{
  "n_layer": 9,
  "d_model": 64,
  "n_head": 4,
  "n_kv_head": 4,
  "head_dim": 32,
  "d_mlp": 64,
  "vocab_size": 5603,
  "activation": "swiglu",
  "norm": "rmsnorm",
  "norm_place": "pre",
  "norm_eps": 1e-05,
  "positions": "rope",
  "rope_base": 100000.0,
  "rope_fraction": 1.0,
  "qk_norm": false,
  "attn_scale": 0.177,
  "bias": "none",
  "tie_embeddings": false,
  "parallel_block": false,
  "init": "normal",
  "init_std_qkv": 0.0434,
  "init_std_o": 0.0,
  "init_std_up": 0.0434,
  "init_std_down": 0.0,
  "optimizer": "muon_variant",
  "lr": 0.00572,
  "lr_mult_o": 0.858,
  "lr_mult_down": 2.0,
  "lr_head": 0.00649,
  "grad_clip": 2.0,
  "warmup_steps": 200,
  "schedule": "wsd",
  "decay_fraction": 0.922,
  "decay_shape": "linear",
  "final_lr_fraction": 0.1,
  "batch_tokens": 8192,
  "seq_len": 128,
  "doc_mask": false,
  "train_tokens": 88870000,
  "steps": 10849,
  "dataset": "wikipedia_en"
}
Each number is 128 + 32 x the weight over its row's rms, rounded and kept within 0 to 255. Layers, rows and columns count from 0. Numbers have three digits each. The size before them is the row's rms in percent of the matrix's.

# q: layer 4 attention query, 128x64, rms 0.142, rows 0-63, columns 0-63
# k: layer 4 attention key, 128x64, rms 0.148, rows 0-63, columns 0-63
# v: layer 4 attention value, 128x64, rms 0.193, rows 0-35, columns 0-63
# o: layer 4 attention output (transposed), 128x64, rms 0.105, rows 0-35, columns 0-63
q0 101:149088104140105200197107150125165095121103091144150099124182120072068130136142115105127129087144077111146157161142138121093151078176088156152118145117159101113163190169153195128163156148137098
k0 160:155132104149149180206086139123114120104063061109129170186139164097092106113126142125138116152105122090141187144067159120129147110135098112136080167095176146109132152155172179155153149123178086
q1 087:145134077135116145160121084097145110118109135101095133127149172143074139117116145149161081158184144106164163166134095141096123050148076138121100125083151109085132124154228184121173114161171111
k1 098:133149168107191150130138160103128156126127060130112153173094159143132169051145154125176145142111110099118123142105143116136168156134116061096104200108098110182121156129133095180181193151156107
q2 084:069116172115109055078168091155126115109162124132145158137070108160145163152095131101090139104111127097126092092140159114189111170095139069111142091102102122155076078093069079135106155135097120
k2 107:114103164139123153141169077090083118178186157182142058125119126090155178121111111052119190084113119176089108104121132178098075125103116099150152135094072145105130146133115113142121100149100098
q3 072:082187129140076158136142123147132146110177099088143131149110161139152099070128173093121127161079139105118172110119165128158096142123139140199162183170198164190119088084110108113102090121166130
k3 092:109109169125051098140139077116129119209132158126137055128203071152134174147115120137133175105163134093151144085151119134094090099089172178123148103151098144108119134098097155070148140129111136
q4 090:123097109184154152163127090155141121121062110178128118098157142114091084124132144146139161117128079126090129180143144110099189072112120134161118124045136061099114159134092187069159150155156134
k4 111:086099155112152124112156136133104119199166173171098088081121140076136117172122086109109097126100136155097114134151145170148082163103140114080192089133051107105138107109098096091114126083074169
q5 087:126134136133143194212115157102166120121084088106125123091179164117068048130142115109148139096158133102119142192112151109136125104138164188139129122085176137107157172168162193108128126118155135
k5 151:125115151127116098097182101117113115194169179181151069076125099111145137168113108139079093099138125171098071117172106162125064133087144162147164097175097107109117133110079133095120076133087149
q6 105:134121081116155182134087156100191168102066137091164134156113169149103111128148056115126094139110121066157154146169113105121166167130140070176108137157118089136143160190133165076135102160161124
k6 084:125116063158170190115113153131154172119160159106102124123138124132138217124101109148162163110185112175179106136107132142060149094162145130170148107126116074147110091145123112140082103062079134
q7 096:116133133151075153062143121130108119156100119182128127107077164084146128097096107104130095161073160127077129095098127120149151178171127143142132087135104225116076150130114128196064129123110093
k7 081:074094137109128163148119107161131120155093094121114125204128111187156144096148127231149093163154083111129160136115089106140141122139049130107104082117113098201135150141127132138098117078153163
q8 098:170128098149089190117102157177131109181087159091175137147116142136109114132139155148079135133085047110177111102093138115124120080158149100083153182135158093106135094143149157124211103090107124
k8 099:082083148076106107076106139072090141184168169121130143118126143184162165091100142107114128140210082149150083059132119127128120125145169152153148124161135163069137113096092096120133096092113097
q9 091:094131046055120169136132145065121136110112139119126158115176153200072122084108104130113157128118127129089126104120109127113105145134137131141111143102067197145150060178115138086134141082132183
k9 080:084099102130081092114120154092113144088172117120138136157138126065087089088130146108069156120148146036139113127111135083146045092135095140109136121163149119170097146087150130160116075165096169
q10 095:105161130112141073127151167107131191130149132156132159181137142217162100145137110066153090139091162137055112097144167130205128146086157093113169110148150105118091133153105135076141097128135157
k10 099:142122090114155129147059140167155125108050110109102149116180127083071120114126176108134100155133152167139170169113121104089102113124098150148109234153137127133103169127156189127114143089179138
q11 087:174134154129094165142179155081134104078129112158103060130111115113097133150104127183131139119163127056116160155098144139155081059118132141129127182158195163115143092141079166129124126142195092
k11 081:092133134075102152095155137065126061129123180165103102130106129136106122144144116128097145114149064151142119134109079143148137121101107121128157197161149121059163090112201144150134158200102187
q12 099:181095171168074159104078099072154164158149092118107175099166157126100105135082092130091152146150132134184099140124144141127077130129137165132109105165149158100072072113102133107187109180081128
k12 097:136125093151167180101091170081157136129088129163167147179161134164143042127133101109124093143141125143152146130086153161181120163173093170178126101145119091106153117157143110140207145189126155
q13 102:093140122185115092070074141100047149137109114156164098173160178135174110155063132154109159097115121073113152109131184139140095175150149190127131103154111117136152094101086107148172101117139118
k13 099:158178088123182143182086119135161149118126119152160095161164182138069148107162137205163079192165135127141132132128149100093159143093115100150124121206140182111160088159163144132119139155131117
q14 087:148063173098093148154128187146182077098135146096199120080183125102148130112107130098129084110123175114067135195158079138124083134120147072121144116148128100151101138077138108114121118126174112
k14 087:210167109195146154131138161126166135100078197123094141146070136136126160130116145113137142060129076148146095185157101078128119130117123121103179117070141145116134181153176099101081130125129123
q15 100:137164132186108136125123163128177083205114120146131178134116154130126094150101159104159181129167187095107128122181159120096109106113123097197163079109103127118185083095078079138097128087123128
k15 100:129092118154131123153130140154114219128069090158151069087165133080111129104110110175138089104182070140152106194143133117188168125120144153152111095100141150181138137107138168144192119113103144
q16 135:106163163117128079057154109149086140093179143143127163129069122160166134145098124103128152130101149137108102069156168135157122187097131072104112089137082140155092102059089074131070137144109144
k16 072:137097112137084186132136082139123053117112104144193077128132147108111156145146122077079085099147137155145142135126163125109078026135062144165101110148164169129145116106155185100123142114135136
q17 071:129097130138120119098132136188159159126104192125028127145107181195116094143126142209137088127069152117081113148163117127161097142137119118126103066108098136137144074089107125103151129119136171
k17 091:081095105168179108233108117088139133123111129100124131097118220165147146127114153126148157135119122125129199163117129078138109151124122163145156123074140182127143133126207176124160124126129157
q18 078:108189140120122036136156139101148119146108137125086120160086115169174181114119157155130085154091162077107136178105119121080121096108135175168179174135176161135145074104123067105123129094117131
k18 079:123157081090054105178128020115076164142143113104155131170156149066109114192126120127121189090136128138127155123112109100105108143117132122151089098106164188108107152155114173153137142137148120
q19 087:116140122112186077112190159142129129132124144141111132108065086132145135120079154138168185102108088165094068112154144107114145158069163127093145118164102162157067123082062095105109121102097178
k19 092:110048148187105099158151139099082078134183121170137133094103133072103153155140163067090124117085143110160089101103157168158084134164118127131182089096156156110133110114133116072152077115130113
q20 079:074099179106142109077108155126063120139176159156162153108131119082114084154112108118116124121163132094138086117116141137201139179126163113070153065090102126147132141106093088150069178144075131
k20 081:122100182133105110092111089091142134124083100188154106118077134163204185101055122169098159127170109133137138167160138135156055120137123072105125143127074092100108100147150080136096126147117132
q21 116:121134156112134048053142143123110134121147133134150119184074077134183166162117101094090164111113126130143085078143141137142117180104147085129127134155102155109100118087066045145079145116092132
k21 127:102084164134092130111159110092121131214165162135150062093115112074170171163111110113098137079141132148103087111138135177108051125088164129132155099167090113086099133117083139096107104148086139
q22 090:121108105116104169161074145067106091185129059178111113110146131174150121088132156152151070124114115079153134124149071138094158073138099132081177130149140112180168119174163089092162142140141146
k22 117:090076133108083081106171106099141121163194178130188080097123104094125121142118130120123148107132156154167076127186145112137093162126118124150129108135038140107142110114102084084082150156065118
q23 093:111102162104132109134099160155065120083143104126150141120197088166063110108147117065089180163122127083082154128123147141054151092111132101156092115160152122126131112145039105155160140150115151
k23 088:138156128090061133039092160146096116168133150091125101171127134061122144114156084144114128188063101096116115145099169106150170091121172132110125152141104130188108135182169102115177126146121140
q24 095:094088108144096169051122127115139210140183155127130100131119180148140136115102147158137102093090105109169141121144128174134146116150156123173183213131119113106158146125086147123122117067078182
k24 085:073147055127143109189102162100094149139112141105146179166163173190067131123098108139113157083098123139142131092222142129088145097129167089091132111113111120137173139132108162133171141132124168
q25 091:207176079125102070137072131140143137120132121117103082144158090116120112102096181121126159093159122183144102148122069070127153119106099115169137170110157173126072168152145162158132111070098104
k25 093:115143117180017118127119065147117149176152162155135146065147126128199109131133113109129137090136132163127094066094139153132110107189139095074168131113110120101087102081109123133143129171138093
q26 098:129158106146161199155088124119135017147134141139088124076150170145136138163092122130107185113088104156122138126134099117133155121072141081060107131125185183114180137159139121101166116107119136
k26 086:113098086114188086191082160102104179159164180123162048114116139137148137110109135124087112132093100090166127140087108143167110121102096064161151166094106178134112118172097108098152134130156087
q27 100:131114108083096115198152157184107130107163105168143122128161133109124135145099173158055063099123130109162074160148170123131138147101166171147089086163120087189110137158141125164118128080096183
k27 092:159170093095099132156190110189123119128180138169153104150084139142054191065141180105111164142176124122105122113149128148138103172169112164131065133144142100163141172124120122131153148121189106
q28 090:093144144117087130153112126102142142158149115158045144141155196142118161150115136119101177170122176102084124145081155144085096123180106116097101160094095059172175149150131117111122068187134157
k28 085:084140062126147095136145098084144123140056161126120120075106127156119072076180154150184161103147125117099137170121169121151103132125171166189168106185074114148155141126118117112098137171128180
q29 092:085146124114096112134070165143196223131133155170179126122130124110113140171090103170137138095102156111174183119133111131113156110178107106147114077141182130129151109127190165140121176120186141
k29 091:117099150112121131099126097137244097057102109124177087091078096153114136100099134137073131144133128174117109085115135115097131140116135123066161093139127127100143171153089096145160141132050109
q30 101:117134255101130138123137112155103145182097126114177158136113110121172136141134178091071153118141146133116112153128166140162129078139141126089130137122064159176074147160094124101122127101136167
k30 091:163168140155121129141159160205080089153057158032149145097130167128101095112102140148119129147167085091134114134103144159091179167144069111185116102177119111127114145127130123104162113103156116
q31 096:086154106140132143098103143177119128158104108156150084111089062113109113148157144096150112074171136183115071128174129079141071196140122117095087166117133157130126109144146057148116138204098138
k31 092:175124122150142203145125108080152110113120126107093141106116141112107070117118092169190118214147132077148145129115163122143120122166105102084074177095127128133087166097122153101154168085163062
v0 114:148113061112220097107089110080159150148169117098129122128092112109095141129120099117093128131146166134112110139128170183150159108158164169146070153144118078116126193144102111119165179179190124
o0 121:052080147087118133184101149138140130078120068114120117118150141033116133129134102136127174116137178148099155077114089143140166143102164103182091113095062098124135141122091190122145139115120109
v1 117:105084066149133087115105181099128100171194109175114141160140116097093090092117166141124143143143114158088159113136098159160130121117162118104136195091144083181112082145136116168084075093108068
o1 123:087179175121130140158121130105134192172138096174174152110152114162121091167086162105145129119179111130134150062122136187200152094152136156123130187087146165123149115115140130152063127075118094
v2 130:166161105096125137091121130081093188121078139100088121094127155118171162087104118102128175066174154102094122069119134078165124135070105167152137143111149097127173113175129162093141145055114105
o2 137:115159076125171137112099096172122129140045100173144148128120135161117131124163021150126173086153112150112194194139131150121147123102077130124146129165124135163142132144099112085072096120098154
v3 125:081100113190102136131132079055115062139169075113186042136127153144129128110113127130061169161138128126155127149136174118093145117118095118155186149107087104100140149149144128185156147129158116
o3 132:081085108069107136148150171159133118119119153146160135021081094090140148135167114155117136185178146093147146128141189133152135160140151127149082075160131161184105163143144120159130150120182131
v4 122:157111083107158119128095186095138136098132148112127109088136176147100129111068081104110149172177120066111188078145139160161075112103176140165128134099130075159220145149108117136118166128135125
o4 129:125154089105158127154104152151103112138123114169125136061178101114126134187140098110147143088148180141091188118105078130153109176182122116151130147068098095150155178180170121130087074111070159
v5 110:110037220140157118219111138128112098089095084158109163110092116131165153123081148132133130107172127110155116131134075137140121101148138150138105157185158068154133150117097089119138142157093118
o5 116:125151127134153114126086111136132166108122154131103193105164117098140104117140080051089153133144100159102127084096109086135124141145161153089071121091195053088084092130150132151202089151130105
v6 120:078163127119101160085129127126113113079076137099091107059118103124109183104149187112137088117146129117170170121187097128147100182165129107169114080158127094072148099100129186111132157175097099
o6 129:175224135120117176092153122093152044110135166131112106157081180100121146121140109114060164137128143138112157164143141114117120173190103121142124082143113117101165106161130174169142107126084088
v7 115:162161112145089127121110164115161085128172138101104122161081099174124187072120155163133190100132169124125094126109149056111075137127119159073066102069115145119113141155149153093145140178079116
o7 120:106161173112147121129162167126094122140115103142132137123110150135095137116212140190107180171086137159108102118041117110133124090143141160125192100175130178168150114111090191070126121144127170
v8 112:128183122122152130146140133136105176109140121164050154133171130056150217137143128133106169202110137136164130107086051114141098117168124114111115153098127117113155111128128073073123110156090163
o8 118:123143145148171082080128112094152188086109163094102158115171165155080112091134135097078155108023169121116150130129075107113131158158073092152154148111145152123135089151112179097105145123163129
v9 122:092061129133171151123184116150116185077137136135136085186090116139126174095116125138144107107120149108137134197089131102097120103075122112093139119120114118064151040094111140195116116114142083
o9 130:212127126099093114132131153130113141184097122102109118073096141126145107146128108130145089128112104119118167188113219122121135079090129125135123153111182141076054087181098169160134137112071138
v10 112:110118148158196118097137193156104109077136130145134089098128137135100118163067117103100108160177194096098151121095102160148195087164124155131164096123081100133122088142141131162064110176137173
o10 120:165154154130132137167094169115129156122119122109086098077148160134234103141118108129148132170109138103072173149126130188185145159168126146144133163081080083138117106176155136085137106159184109
v11 109:192113132122136115156141116074187125119132068099160056109139100131118087138148078141130113116133168086109113174102079148163156125124075103135089123090092133116164156057138124081148065117090159
o11 120:137138178161068116139124145182138122091151085055145126098130130144104171092140161126107134135118124107135167088118101125148128096081104088132106099163087093172042162158118088095123065111131194
v12 123:136040161149113073088148140125109091101091177105073149080174165139141100152125117114058183126146101129148127175121158110095146151136128097147118153098140145170138124068124167119147194104146169
o12 125:155105096149110152105149167121071082092151157109103112072199093086122151084158096105146093112180086159127101153220099140145145129206113160084104123176161116142156137135136116116110133146125141
v13 128:156104122172095087146116123138151099116035098140115117122171073091189118177147111099102134049083113084180118119129147170092158100153112131134120086127151168134097089169121101104150099112106089
o13 142:176143141172104100097127101131141111061068123157140132144124079072147121134152134111058110132120117098147078132133141174082143108066107152114067091117173081161152108103102057079139138110129096
v14 115:095116105128114140153120075117091112099120112067143113104173143152105156066107154144108157140138111068124105061134060142158115123058115155137135079184150144130083092141111108142096092111173199
o14 128:137184106049148149125130048132186135152122196117083163121123140130107161134163136175179090127122104097121175130098108141164134193118079133110110131158151122151120132116151102136171081139165192
v15 104:061099136137120153114136115117166159164175098111116166106186169121092077126128160100106124116112154119096116143113149100158057063120095101158178152100193155188084145167090117096114089110115101
o15 115:062131093105110065153126070120162139157144115074166163100131082139115140091110158183127155105168106081147144133090160100134127089125110145077134124102169136118139137150109135113095101083164025
v16 104:068179108139175145123098151154184071161114160127109185075085139136156150146118163047083157137098075095116131140113111147110118169126125143167121164094130137144117138108170072142097141113099192
o16 106:109088128155175149120088075128097126141134198130074199061140162154134147105116164132110127106111116074114072090123094157140169130210135141168115076132101111135184130086135095139124134098130118
v17 112:141139128165111134133184130129088165138127127129105206129106129082171152080146150175155163131118142077138147162094206137104172140156150148140202100189114101162086110155074151126151107115116177
o17 115:092124102127170140133127120093084157144131154122152182114080149079149070101083134114162119115174137080116128170136154092141155151065123123077156172139148102165133087114068132057115164195135155
v18 127:044149103092191112139089131075160088109157171114118123111145115122142111153133168183161149151123148163182139164163166119104132116109136156076141126148089090073102110069181157124073097112118108
o18 130:122136109059118180173156124181149083136126119127078144094141142135075085154091156105099156169060115110095137104160196198141160097175145118104142112164132175094112101094137134094123167135146148
v19 120:158125153086078169187130103162132113090119071168060152056165135165127144129099115104123118180169127163073104101114157115096167129137154084100116157160134150099144098116066129137161141163179130
o19 129:177095149048155099079204107100173175116137167177134141131177184124138185120128097114119113118147155163148118135179085067103121120130168106117152164118095102117089110159107114148159107162149106
v20 113:145118119092077038102134119125109103101115180112140139164077077151141119132142138077134107204131108099086151135145105192137159191104064102148103142129125164130182112155104127118090087110145098
o20 121:173145139160131141115081137097126141140137136110150094168175122195146128161160155092185071117155209127126162100170128147131180157106143072111149092185119106145148097116142087158125101077075164
v21 116:154131156128179165169119108179142080133078113129094114172105147049123145110107069162135154179114057117110125097149165149149090130062151100176127089128140110169102160137139129146155143077091164
o21 124:106163084142193119158119102097112123134079134203080132086073057128107125130100136094143084117135104126140119095136066057122092139109114146161126152120095113105099166097188085134143175113115164
v22 113:173158102203074053096117085189107124112120124208152149155094145133210140155096163134142111117164143105164116129140143098098113151131175149150105104093104123088152131178117162133126133111113095
o22 123:131146131164137132158106192145117121099098155184136123164118148170157118110156107112077070152153218171116080131108186144113174155076157160113133160120176143154197139144107142130164102160123162
v23 121:129133139105135123154165106086106062156131114134170166146135144157122179124162214098120087144140111086139150153132138157133106166151048116060124092196171082117153097144104145096149095165113152
o23 124:131171133120094176112089125092143153162178184122180154156174121124121123161125149097158134131113158043136148161134166059107086156112121151111104046169114143101134074102116156114152082150100147
v24 122:126177126128129096153068091166132160075156136147172178140149144152150149173113058147091107183104107164080093153133168060147126153108138127148118177117140121119195140099072123136156136186138148
o24 134:164051088132129132172160174144164176145142134132125166140132135165143164093139119134130141074074193195155070102178089058092156190136141123122148157106112158125095149124123144140149118103110111
v25 123:146143130082092062141112096124144128095154033143139164146109160127149121115162100158139115096164117128119114080152179097056126122101143094190124116078173147151127154079137137080066103150118095
o25 130:113139080114176102160184139155152127076157090140129126224140145178089147078190127070102117144160127122137075074112166092151122116096144117140123140126149144167085148121091101108110101073103119
v26 112:092145144164174111117097107077164165092116102173147135134143117144148165146164141102123175153121161124183156030149165173109150120114120153123092125104182114111191090127103051181112117138134114
o26 122:136122112131144114170158088099182160109091113149160180141189115100131085171159099118102147091076138082100087131144163180088142164116142086164073090109151123088133122160164125144124138081113207
v27 098:056159098099113150075100065081150097072098141132144142096138087116129170169113130129194076144067134131119161119135152132104113120148095170092132161137109203124131102099121114113062093099143110
o27 097:169140085097068139104162122140143147189100125134101141135157193110122090135101148138085123124095132069164120075180149174083156127130099058124184068132136123098136120095121119111116096056150112
v28 116:184114103092087106113092099188134161134081162129116147163118155085114101099093148100137177134108165162137121155144154150128120110117075164108088124129150115111136105071220049100075124107097110
o28 124:099131092101124102085079131121040102115103061173132116120136146158098105125160150088170128084041094099109090104172150135122167090083100120179133176156153122124147084153118087153136130122138124
v29 121:122171166141079128113126122133116176156133154080112116154104117140115144140115076178074179187115177155094128149168130106137090122142072130157177121144123100080128132202193151172147071116131083
o29 123:129135104154190095148125091114115135130098082129162066084051094156124104167110124196161149166085202136116155160145129129108140156118149109109145107180145205119095115140138135142137148159159073
v30 116:157134129101148088136110092141112133109119138109163072147171127147117096199069112148085095099038091149152212120154137145143099138121147155136131105179093088104180123119148150134147062134169120
o30 123:180125117117087151150104143182159093139071050167123064130130143130133130182072188093103085118074138152161159124133139139116114188156108140123034111135137129139098159123145125155133099151125119
v31 128:117137152187136063181135066107149165133116112089117145187111152096156149118107152127122082096116126144151190183045109131148082197159135127128136148170075146146077124113099106114145114150143139
o31 142:083132151153110136125037107156156139136101169107097113150094169084159104144098159145107079088115122132204114092134135106124111168150165130090092148181163147179075109168085182142158132136143158
q32 077:158117098079105196133170078108105079111189131187152084080091094151106083087093104122125092186117139137175132133135134136119166151115095110125086171116067109186117126128095156094132143158112116
k32 075:135105080157111086086091085142123153149153140113114141110160117105074098175119125103091141178145057130100149149074165125245086108177128171120147118104170133112147149142165145144136118136094111
q33 086:151138099125122071177122195142140108144112086128130105145140161110110176117128216066144117118164086096113133120156182172126157088134149164142117105186175146056146101117195131129116165144134126
k33 088:151113092187083152079118184130180186126078131095094178127093152165151115129080108153169172104102155120134150097156089096076159137125114070085153101161138182098146152097131105138162141110144155
q34 106:096151114172134136118092132130114148116076196111091131090171179092133155115134133129188143101071150110107125203147101177111071100134141140158186094169167128135129128154170139129165095102167189
k34 089:131143108139116173172098195138160131119146081149137132082058128166139176125117109111113125068117152111161077124113137154117196130073103090143082102158134116140142169199078150173136143156081143
q35 099:132097138101130171116109121066107082179131086087082135123090098135130106116115116130138146107142096126176129153090081167194137147169078159104154190076098091174144198113122132135138129109108060
k35 117:144133198091173153077087072152123114103160110144079105201162161105185057123138135125107090188127130154133159121134137125122141139113095124171120138105060073145110131149125161152095182114134115
q36 106:193112152151134130194127182191046106165189174134130135057113087163116157154125128120169113138183133150137113144172112131159141130129096164078109122138089124172147096145148127129106165146124087
k36 108:147089137181120136116084175167146170149073083141179141131088079080127109166098078130073148106098110134105132127169096104098149163166101184134133143119183075109120187117170133118156122117077135
q37 123:101059168159152089094156101106146145143100154173173153186140110146159112165125166121108149089140101123065093136138139142167100134074127100145169055162146140072099148101121081190110153149108139
k37 098:128125147174145135092104133090144190142122153144140110160103073055169112190121090103090128114086147174118102072133103160129042164131110149107128139154111157071091101097124158181114152150129156
q38 100:144114112138111114133112124104181119133154165090113130152153146122181088076175100102070159162132095157169066080119116129119205169167130197178192128160119136135165091144154119131162120105111090
k38 107:126137113138112121124109111062078188087146167132124138158099134090113188100076052102151141120131133086149173136113114132149155075143162165154134108168104057074121160104080137145073149141114166
q39 101:126129073137139106146086110074161109137177118122104125183150125154151172121093158145071125108058145068146108117153113097065115091117129148138076134165149165122101129185135088126140070195090107
k39 107:143106100137045124141176096132078120102133165119087133072147086120101134134094100162138174071103113153160148140140130088125071120094155149130143117173115152142089096131060091066073082109159133
q40 100:092091146137131168139127151142160178131109072129146122148119076139162159070177118102184081212150129160118090110143107108166138088155121108118107112162116145062073096093190135178113153116128118
k40 091:151153143183162110120064125113135110156081088113111110099150152163066075149102122180154196118122089129104150134125140144161076137121094088165096122095129068135107165083186106153140067101143144
q41 112:195112128138156128176139213136102141109158222135156092134119153157082137147148140072134108141125120141131121163131189148090115130168111060106117146142102209116163142122162135117141162168102131
k41 106:146143172192108137140149135144102099115142163121116157166145202101100073166084062193129104148107161149097094099100148142110148161182123152077154115086145140100141174164118197123120141085123109
q42 110:154130149067137130141064093171115155172109132087078091145121161119130102204133144107106165112089137099077071075136121153143127125128076106161122098147100153107157072124141143090103047110102138
k42 107:173142175134072163117166038114135141177133128199106107111140080162082103125158088090151115064110096156094165123141064147145124179161130140104097144148103116137134101136139121081094162128156142
q43 114:112167196124144149122137071118100104085101068127129109134142067121102044138151088094098127155154149116198112115092148157098092156114151128089117069121116120135146081151067089090104118122147091
k43 093:123143119147145155153151100153154123096138049129103117153058041107128150144192131114097159150155206127121118119083126099203104131135168116099085135058124125126122129140090082156144135146149111
q44 101:164184117099148127086176101129087138080120179154088136107077084137139132137135062119144109088083166178163097169119088095138096136152135186094139109108138105144080167126154127127134047162135158
k44 101:108180116120167072085107150189170091099101131135149098124128111182108116167109132128097131174104099151092101164074115121158088146113170090105127169225143142081179112101149111091103138135121101
q45 100:152120119161100096104152086134136139128149141120143155125079150234107129092099137107100048096126147111138085062092152119130166117138126059082157116114089125147115086134074144089135171090159126
k45 088:111084073112139123142123059161132141108161136117123203075081135160132143078150030146136093192157079146126125145107119102083080120115120112082110143111124144118082170154147106153125142130175126
q46 118:064091125133102127160105188115105186200107111058125112057129131124155106093127131131150116111159092134129096144174129049119105138124156108087113155081139173113151076151082132138137131170090148
k46 120:154152118079163119072093157125173169165082128062051140116149147111147148076130128168160087182131047131120146135163095152149136095178161131140115106090140094116106121162118116140166133130133070
q47 095:111096123178105157163099110095128141102076056181138113123096124152127144135122090129140122118132145070157113183160108119145144118098151179169115121086123102130224120118112202185120116108174170
k47 101:160095121082148134155118110111146109173080184162115069083093120093146196138111123133142120090154156136139149119129160111183138142120108208123163185106132136146146161132166056186122083112093153
q48 107:120148103073157135146122113181099163126148138124121119113130121148154118155093060177123064133129121145157206099103124178137176169190114077093092138114107113145150149151119155052143172070121156
k48 093:147166103076121113105117181158162114143060126104126139094124191095110169128149137132106176134094134158126140123127090114155109141175126104051105172138098085164130093183102120170131177184157069
q49 100:093107149164118101114147132093151146150110157158140142177118134146121168143121169102100196109105122079137092132099126078082090092055145140175163116114161118132141152058101082179103087188126077
k49 077:081069154128133107161209137085072099131151127111145071175111107125160138074126134120153114121180206116103111124139138129100150103090133124165179107133196143072140125138137102130090095097119177
q50 102:116134068110119144129170129140091138113141102120107134127121091112118085132122051177162131163150153157160208142192071115105187155189148182146095121112129109177140122157144162066109085126124129
k50 099:086170067118108098149125136158171158109110086131131095080126165155107154095103111096141119145091114223165105140106200139150121150169150142116094123120105113204130078140156116128179166126144077
q51 093:119130160091176111125138165161106148180194101159129101119136127104145159101139125090141100199166089128119131120066129085190097130134101138055148192101127114131144153147119135138189149141059092
k51 100:113132175164098098088110199157139176182122116103156130145128099100112157127147135103077150102070103108119151097076060160105090082144178116133166122135159169091131089076173151124073103116121138
q52 106:153080112148129149082157187131172163148106166123110156140123155137139167097163146107126138146105093155155107092134150146125135113093117108104118144149100125114091027128108156158078226206126147
k52 106:111111145128153126097109162082103202114031156137155163156114091102212083155109113077104096161102116134108168101146109174080098110143127105102157096148134138063113146104121128131142154176128135
q53 065:142060157099169138138135069107107100113097128121119106144129203137175192179167167105127120133090129102132085101108120154128160136138113157165163131092094166152140199199143130152120126156181087
k53 153:121180081105148131127083116212115097129135145117091171094117210139054112113140105126134085156151099088175136153126153133149183148142134122119094115130098086203155152174123149136126172107164111
q54 102:176111118171078169134115120172145115143119181147206137142097161111097137105159138118111174119144173161161103079174174152097135095112148111072114171081196188163167136144160098134140144135113135
k54 092:112124099102141136166147191086090089173070154153147172155159126080128138123114122078078102141134161111162087073132123099119089089159123138130136140100144120083125146137114146069165119033086164
q55 101:096131188095142141084140074078120099145064112122091151156149127126196150126149133093161168144098210121131141129118123099132142165096085122137129186115168179093093146147120132125158074100192105
k55 098:072082149100133103169125113103104121136105141184127172141168117104088167153122163097133183113109131118081179067111112157113173200117120106153117126123135118098152068120119135156068081162079076
q56 107:154138088116106072104136136124153072102134110071152070163133150105178111129208157146130159108159170156133083153069118116124136122077109209065083118132133114155104087161152126121110112127167127
k56 112:084111111122158128103130085098134215144133168126155125109158114230104133123137132145126116093153160075161137131124160127092131118113175178154162048114083107111161110127072077092148106121102134
q57 098:114122151167138072096078149153067123145121169122095103127152070131137188179107148097154170136137131185107072129081167122078124072127125178103143162126184101131183121148173145138144163113107100
k57 096:166115178155144180087062125150145141107115100155151104157140093101128104107090122172136174138149089088202097103127157163088163113163135158093110147135073106133101066132181104090124114099089077
q58 106:164115145128168142081168099131132209131122083147091141164156170213092146163087166080156167097144128139117131159104148089130136141107177143134144085090063116122134112128152096190076127140122110
k58 101:071145131167139150132098099130141172143153089130151081168142132166150096108097115058112150099138098133129163170135157146055161129145145060157112187134170146167091185146095107174183148118117103
q59 099:109131136127135136129149132066158169147157084074118065093131145099103176124107127129105072119124118183178206089138106177170107141118165142183106084096135135145159135109148167128064156081111155
k59 097:120113085157158130119121185171203104141133164104110068105073140097125151109116127143116122145101130122155126118169126183116115160078185120104088101108144068160130119149093151182197192143117168
q60 099:181173145160096160145120094102083088115122159173122092109184097115090116124164095175187187172125103128131094078122186101101154185090138098128095191169095102119122113115104138125114105159128111
k60 092:123130186131148118149141125104076141105174153111171151157140122107071134165113173110094121134083160111162141136149216155178155140186124142072065143110156125136181130155117104103149168117202122
q61 101:110161167137199131123106146153139118120089072150089086121150108203206099138149175119123114141100173152154097115134171106144099196133121142136077094121196159167107119131125074157120140090127140
k61 088:152128149167159116143165114137085136136126083156113084129145134100078133174130161150154129184115115121163184115101084089121146109079213131204049078118123168099121145131114100132097115132077108
q62 111:154140104183121142133107154130096092133103155099134179045132104126104074137145150118168148125116158080121159131105082098151065165107173055122156116060152091123146158124183111166131100161105156
k62 097:186091120133209077102179106104149057147132158138090111127110160151201141163087152144103144120113090103098078154133151140155134108167146112174158183119183164126149093146133153092114123164113128
q63 095:147086126176144136123126066126117112123149139105157161088150129170121095127162113148131121163149146180103108142083147071100185152173074123164110090113128153112099165080096113137027091082157161
k63 097:117147096091140097184121083074124173112184190109124095129165100113119128125101122137238105151112164107082154150142150163106110142120147124115075132144154176150104157098129137069108066149109141
v32 098:107159156056135076109092119162083153131131119157160091146137111106058100155169163103158078097143073170122078134122148137085165116130135196150131183151082192112127105131104123157138154167140135
o32 097:135138108089118112159080027131108128112100174088101099069154085138146061140148162124113092097125112102140134139107088099083116098141095147102127117205071181107116112127130116081134097160105111
v33 110:160129097116202144109125108132121056186151090153084164093075139190132183095109124155129193115096123185153146140183098132101103164114176148157125089127138128105087129099174129120149116150163125
o33 112:174128124165139097096105117105149134128125129130141189154083112123138164159067051135136106090116156192169058118122078137085138143126099119203105110142157070132096169129180132164144136104162125
v34 089:170115139136111183135182090117134121129162078107169156145151157101138128068161138151094171076189140123143139112161095185111069077169158124092150095098094098138195094144119155139152102105134172
o34 087:115093065119136121078130080136065141157150105157130151096110090115166168154105118123129106093133144167139146093094134184190080120142184172141135122127162109110197094152159133149074080160156177
v35 103:055149174144100127127122186167166145101108127083126122122104173070140103120121095113140166127134159150168093109171093120120110083132078208123091066073123140127137132097144179111122088088136173
o35 099:088066149145169125113090133150136180145054159076090100165108145104141184139199123137176140093113179180091150175099148114161144113164148128130125154135090107141136141131097169180135087091144115